Each number is 128 + 32 x the weight over the matrix's rms, rounded and kept within 0 to 255. Layers, rows and columns count from 0. Numbers have three digits each.

# down: layer 5 MLP down (transposed), 704x256, rms 0.0919, rows 194-224, columns 0-63
# gate: layer 5 MLP gate, 704x256, rms 0.095, rows 195-225, columns 0-63
# up: layer 5 MLP up, 704x256, rms 0.0939, rows 195-225, columns 0-63
down194:063140100087198151148111149089128115114134106107129163132079149151132169120109146129114156124183097088158139127169072105111090133115069130164095119050166084117098150099089145136153151062069087
gate195:128109128107157172121137163162125113152127158072116077142194146135164197179137188147190135074046116117118069139089157149148109095074126056110102157189126110104117117088130154108160102133153093
up195:117089124132122122132098154137179104138118165105166107131111186075123120171127106109148134139112123156161118099136170151122136116060172110127115191145123134139181086118159171179171090093137154
down195:148120158127149161139095149181136115179129124111124133146185133171098170177109182129150170106118128128090133109100125143166155129086059099114146199118114144156145094077160102120147091064104140
gate196:137144072184116102140134168113087132147114125078113031117130078101082162148145112112088173176095086173077115145139105131183187155203151113151139115188128084093120138128087143127148125132143112
up196:097159140128093074195108116138106153120106059143118080138145159148128171094146109077095154115165116112139142097154129165144088171182112097118166092132123146118103114145137100098206126106189162
down196:100128075182149092146078172152087117154060104183086120093178110117075126102097092089107129117140139119139158138127083151192101126111109184090132127110137128102150111128114145113139138142114113
gate197:131084170100088080156148107148199185116151150174145110127097196108171143112162130116075135147188095135114078152225155132125041144132194135177080077115122149162092135101171129170101122080095177
up197:129149139126099099134062102156084125136104115083121106123129160118113116081097111127135109153176120084161117107135208113117122089137098094138161133108117166102128120168171131150100181115115106
down197:131126112108115133100114107133112165227178139124161099144133113197125099145081164141167110117091117170157140151134129176071163120132088155140120122116090135185115178167128158128138158083112088
gate198:119111106153118131138109106081086140115098144128127116149097134129093135163126118164138134083137142155160133141137142104152136145194134141133123142108147101097137159124107107200163136176107112
up198:171139152082137117144154150160139134153139148081149125117172117149145123133149097089149130174140104093141159114107088174111111118095140114133150144147145120146111083155162152064113097113143153
down198:158147129113141117131156110133131151124135104085116141110145133146150164126127152108147133126100100139121136149117108133155128110092107128140159127132128133119125129147176130103100097131139124
gate199:099141109086136101135085100143101146080135138119136154183101184083103121182096101165174113062136159118165107163089159121126115083149053150164131148134141154161116109122113148093123147138209153
up199:063111147120154055128065126178109120096151144119121163150078167105075130107083129199103134116133219178110157118121185137165114118158074117105161105119120118125166142144146134066159140105164169
down199:114164111075133129125126117149173107110100127135099151118145142172103183137143143144130140144133134114110108104144146114146105213100126075071173156135135151089137170128140140112181146081079096
gate200:128139134090107088037164111072086071132101126109142184109152140137208127115108074158146128118177124166135197147145229149170092092168145087117109153096150130143145162122179116133183135173105171
up200:087184178147085131165111157103157072142108088102190049148093118117111126146132145153139096117115067079144069101168127167045128116154102202134160119158154135098089164163180132159086165134120177
down200:122148142143140138148111117142098078137149104072153116120120140048163156119140094184184091145079096183165135153154123105140102088138073152152101127135148112110124093080166108175043093160132154
gate201:101132058180120152144125136088100089133095094058147131166112139124102137141084126175153204131086062102104104194162153197094144140141138093118114138164117079139105092154127106155125096111073143
up201:157131149097161117137147126084131125092150093125111109138137097101133064050186255072167173096086099140056147126152191091175157178107139168088137137167099174144108122169181070121073066087058132
down201:099118247152157040140106133119089115102193170112084109112117174105097111128150137124162130127094147097129193092171092142140192130108099160064155143136131159158130113066139194136123137117118152
gate202:144149142174145197122105122112191128042130174052113079104160083153103129132110162117140137121126096193082078156126133090044092146142118133095125144098105115114102082149180048145149105149174073
up202:123145153095201096135070143092124151154120106179123118124107099138098125187090182074173149102141150103095151110142123076085148115125118226124168133161157113099135113178081113166123150092142058
down202:164108046110115169082062162102070187104139119155182105109094121157164066102136137136105116167143110109106168145113176151161121083178078092142153108081117145160128113081132106122130158131096173
gate203:133132182120109121110101134066114170201132191094162125134123152123108041209129087057154091081181153107118096152074138161168121120200107129134145115125127115116128082160199140134030137182166100
up203:138164131134089147131130098119115086138182107116147109120153111142163152152169112140200077134085146106101124151118127205172072110090108164134127131071087154077103160130174085071072142140139116
down203:112149088112121122153070184140072162158116164142108151058117146107115141118163150106142173129115152090124066124106184141155121050108105153163123118078181125084198175150111108110131136135047157
gate204:132079135162100142170097139165075190167114198043110138175174137139109162077120108145161058119138114125120127131145088117120119138134115128128111102207168164069132109100122137150167102178156114
up204:073079113130119097121122100109160147150173105136119142098137140215181099136127111108167154099046153100148170064065079138126176144132136135182152152087117119123156105171112090176099090140110159
down204:108147139120105125052098173149103105109165146109119186107124144125145079099126122084132087141125072091109168106123101129137134124113145182132071142139107164139171141127126124149147144137131086
gate205:108058108100126137159074124152100107101132097116188093145166076193073188117112108081148121133130116171116148167106093189111111132123171070104063129087140133109095129126113147136145161159120081
up205:159137151080134116166058140150115134147179172095139135123123146209061106051094096068117136082136164135049099151111110093122125142140112169213184111121071138157124127161105158162110156129084188
down205:121150125177144121138097142079113055121105108139121142160141073098124103075114146170070100105106118114105123155126114096173130169110017139158090185111091128164109086179114128122142071177151135
gate206:088105115180102120129128120112141157140117192120145120166085118098082154164132161150150144096171103144172085087152123135169087135088139117110172137122183191160108159096132115189103120160180166
up206:169173145070137145161144172166080051116168096127163128112153142136127165109111145110157191151157147144171142145168156091175160139114158165157160126097079147167134091131131125088111171154073182
down206:102177133128117145165104176149140079090140147163076158079141118104168081175132129156123121117112151128148122094117162124191120085130108140110101073127160130144126142130112118096162131097140117
gate207:123097136116115070157092135103154112140198080151150188159124083210104175143147094146104190149103103096103134140102135153128153134114155182135202068097126118138140186114185114094076074120143127
up207:109151169162103096104154166076118162163072056144111123114123090151110123103092100097095121056194160129076113137151102171076113076157163141064149111122069136147160187136129165083168122125137081
down207:152146122185111151050127087149168196078118108113110111157220042089097137156082135122156120128133119112171161103155072107131129116139139112061102141179109179091099093135141134108150134122124140
gate208:083044151151068138179113110098132146089139104131135086140179092127130142098247122092115092142123125105103094146159142089073114176165152108103143104163177104059136075089146070130115109101171135
up208:093161115134115161181091088078114143178149119145152099080167093120077096123174187143120121102114160140087140139117097131104211157098101083149142090092200104072066137133155077111119091153100120
down208:109128143160131149106145180096149100090127140142148116101129104153089098134133191105147118135109189161139138127155166134186128142135109091087107158108117068163166165150135221100158110109161136
gate209:118081114122136180167096158106126126115095152166103156100117095108124206119100186103098138136109078115162088144131139162112161106146125121193144183101110162101153109122120087148147135127169111
up209:130133155103125161159115127128217133120213135125093113107131104113117117166158148136072090100127110144119133100150110135104140168151114119174115123115120149100137153131118143117144118173133083
down209:183111092121127144152148114129133137181145115140108147078112109130159175103097150131113100101079137123153106155135112115091087096191107076100095142114125171100114105157119049198164055101083121
gate210:134083130090110087162188178154172138153064101095167098093111091119202104166102162078134168114142130183093146132114088149116105080137132118137155127124116149158182203170089116124111094130145126
up210:083070116100133039116167131103141146115112149118133116041120102098115100137150124076131193131144133202078195126024075117149134090093117103147134151109100119103152183115133113135100093131093113
down210:166104131093086068184139168139166191166093128112141143114153101156146127115134128106085138109120121180079113092165135131139121128129148122094141163122129116072173175148109197086096105147122157
gate211:171107104115123167060128151113129140112130191104088135143106128109132120048092045129105137150116146139134109086189133086123150145130146098186132142124179072164107137158127114172155162155109076
up211:127143149132175047172097123147156153121107091162082147153176127148111112087172089114097173099098085100164114141141162107109128079152119093134143156062098118129122125082122135129125155146158142
down211:089098124117141100162162068127168173168087169153134156152175121181144100160130161141195103065135165127168149094144144148095128105107122136167128136148152109100091143157130112081122218033086098
gate212:143071076143163121094129104108082166139132140100166067125126074117138095127132131118093110174191157116179132157186076113135132140112058097143130151165147154129134145102121119106106079175118088
up212:131134096117113136133143124195148087139147110196102138152114122111083196129104098193145059138130116080087115079133147127100159125164134122148085052172104188167105106105113085099176157166137091
down212:060133108113100095125157136187130130147105164140119071128138136124159151148123138114121098125084137092106088108150082170105110107195100152119142154162181149199089166170107109117138113130093180
gate213:088110143109114118135133128112128082108140099147175171111132117089086102160122101072100165100122115191106054119107146147187135150148142099144095151173100122074092154136128121084121110085088184
up213:184142128117099126153135100066132118107139169123137116102133143145120149113090142112115123168057118062204109144107103101154108145107104106107106200122134202146083122129165154116111113152216139
down213:142143119146125176156116171104012211122094093145191200085123105116125085111178135140168135168132096143095151163096149111056169174126101186095176124123178129129107128104084132095170109152127192
gate214:106081110125145128074096165107136114041095203176194076160141098093082120136122105133154144123119082101140143129075101180175119149119128115114099185124221125152084112068141142086153193169146087
up214:125158083188138122108146171114115199077081148158134109117160148182116124096074098102136108098171117120132091146150131132127133121145139091116152172172145099170139106105104135095137153182138110
down214:104129164139125079140078094121144102114148149143131094125085132140142135139092105112129091154143162078106112091099113203084163033083117080100133199151137143103132108131095135106123133120166121
gate215:054097095127057117134121126136111138089122165083213146170133104165144109200113114120158170112143112103093179148146156083136118168128154107161098122074102125177112125116181135148060143130122157
up215:117107065067160059149141129110165156157079108122104116088171129076122160112118124130135113155069096098074160157108089148120162128107137125119166104071149096129128123160148140107104162162125148
down215:144135097154134159097218122106084112078205138130137146118149079092139170106138144158130120136188134123174058143137144128124064137109183125161092185117145161081119175170161123101139106135011158
gate216:116147149107116139065157115102151105116142179111109117167176106067101102184148139120094161194154143116136114139112152181114128073112118107117177154140121120083132078108148154135101098167105111
up216:142059167121121120107119158136114157127091115167143115175132141140166144147160104126174121127088156145116089119102136158126129108142106115134146138060095165084153162108132131118129139176115186
down216:099093157151084112180128152106117100125159161139134151088093085172094131151127127087115126134125073185105210155142098145128148118098082099056151152108115125147130158065145094132177124126125102
gate217:130144175121118166111152099176085123152112167127126111151130137139106116071140160152130123125170188126119059157140143122121199117054117102141080098101092114130186117114130129124111068150137162
up217:164150171171102166141182132198157168123083133118196118174113153089077158146093154155199108140150150188143125092198152093154154122084090168120128109107151125127123161156152087145083117198141141
down217:167112151172108119167158115123119141154153131129070193130134154052155179161099145100168112068153110149165130169149172094142131121133072174089096090098079134100119157065130098094083138117087106
gate218:149133179108120087111121145123110154109064141123098155103159103113154137165138184104150117125118159162169166113145118083133096171131115149149067081145155082145124107070146095094118087212143133
up218:113175129106108125087210154073161148105118147177118123139102197143097149117160114114119135105113068127159069129141152146143177082152081107072171164091142149103139124128160125113117140147132124
down218:108066059118117141109102108128156114128188143114128216140098124151151108191137132142148135191134104199122049141124127210039132127120062198138173132154077149183091108152043074126137111168070063
gate219:134148091162137112103150122091095118109126148138137172123217165099094129166099087100144134118145115178100122130126142140174124219142105131078078174185165122115131112126127138100112066138144128
up219:160137121046149125124149097128070137135130145112105142113201196124056160102114122071139122167209150171148187150158189055128169176122077115119121120151147206150118113090140169084161116109150139
down219:149142109143103135166120109130108201154156119135073161081192112213135098089067146128116151120166148128177101179123159091092077121096095133143168080107097157153148108122118152180173131170145115
gate220:144152191092152146156120120152138120100138112149111138096101130159132157120132169162120105112117154097143099139160104088139182077140138088084111157146179107112174097163163111132141118104121159
up220:117176151082086139080150150182109095111105153136114114135181195113139118147159097125150079140118090129177158102193125084116143111126087142173123087106148080109108166090109089151152166130153113
down220:129163149163189150094159114130124173097121160100104107131141136158109064093178079154149190119156059149148119129099181130172153150144154144102178122139073170202143185104153125102129196153160115
gate221:126107095098115156143197101123110152109155137135106116128072138141164126147136107115190112117107127131142136180172120140153053123185136110206113146174123109218175058128165116102124133108122119
up221:105149164165098174119172122094166118104102161131116103220113141132109134113090116091116109201110130120130113154118109120118124133153108158129139103145152093162152110079128103091110162110102133
down221:139125162134099162113135115128129078133133125144098121100176086174082159165136124111126180187129116138126095191077110098106155107091115110153147077159126126138131155075093142129139108119083148
gate222:168148157194126107124053109119149124135079106098117149136090123122110147123157127057117166183122136089090107160130097166112134124094138115091032151127178121119178120104113073121120167053154082
up222:141197127093186090130100065120141109145065113153130123128114142099154126169116116105123081087156137073140102133116141165145161112115114142108041105104133093136138134090153172106185140126165193
down222:166076117124126152118147147122183092131121090083177152163135074127129128115130109123077131146163203143153117140088168139128145152113150145184097146090103145138127113084136086124107058127094138
gate223:195133110170097130118124095114128194120181075128138137155127105068108140112127148134058138161136120126108077174120171129152077110164093116093131155155167095145118108142116135143162085082114120
up223:120139114124079168146166157110127128144116097179138219154165122147073088164138135101078127083141115142151133168165140168126131166119087115099134155141131142130073160091117094123125186092098089
down223:178124095092071106118108171118133089132071141164114109076081151148137111114128138151107091090043135084137175120094116124114082150138144097112089112123100091147111142168133211182094136091135144
gate224:155104081106122122051189128120143135116158073149118141192136101161176089098056141140095150126098123160104100082159120121160141143121143102142131169117164025102040118141036103099188158121155155
up224:127146153123167150157129128147147152117149158126085129100123122184127074148116144136168147112104127114150148104065111126128057087125158131123106155069122182083195162154093165170099083131138148
down224:124147179116109110057116144087197127145110186065089086178126105171137122140148071095148091132142158115166087137132136199141128103118073130084088098156093151132152165184139137129108086085109088
gate225:185120132145103095126075179119129123144099149142067056098099068113141129135103130134154132054117145092124128122103152148079184060127088090143112118146107041163127084104073132129128120175126133
up225:074058117043106139117092129179151115088113173119109133110084081137113112141138160075113137121085107157186122195132115097089066087077117201138096130102118117119118068152130116124172124125129136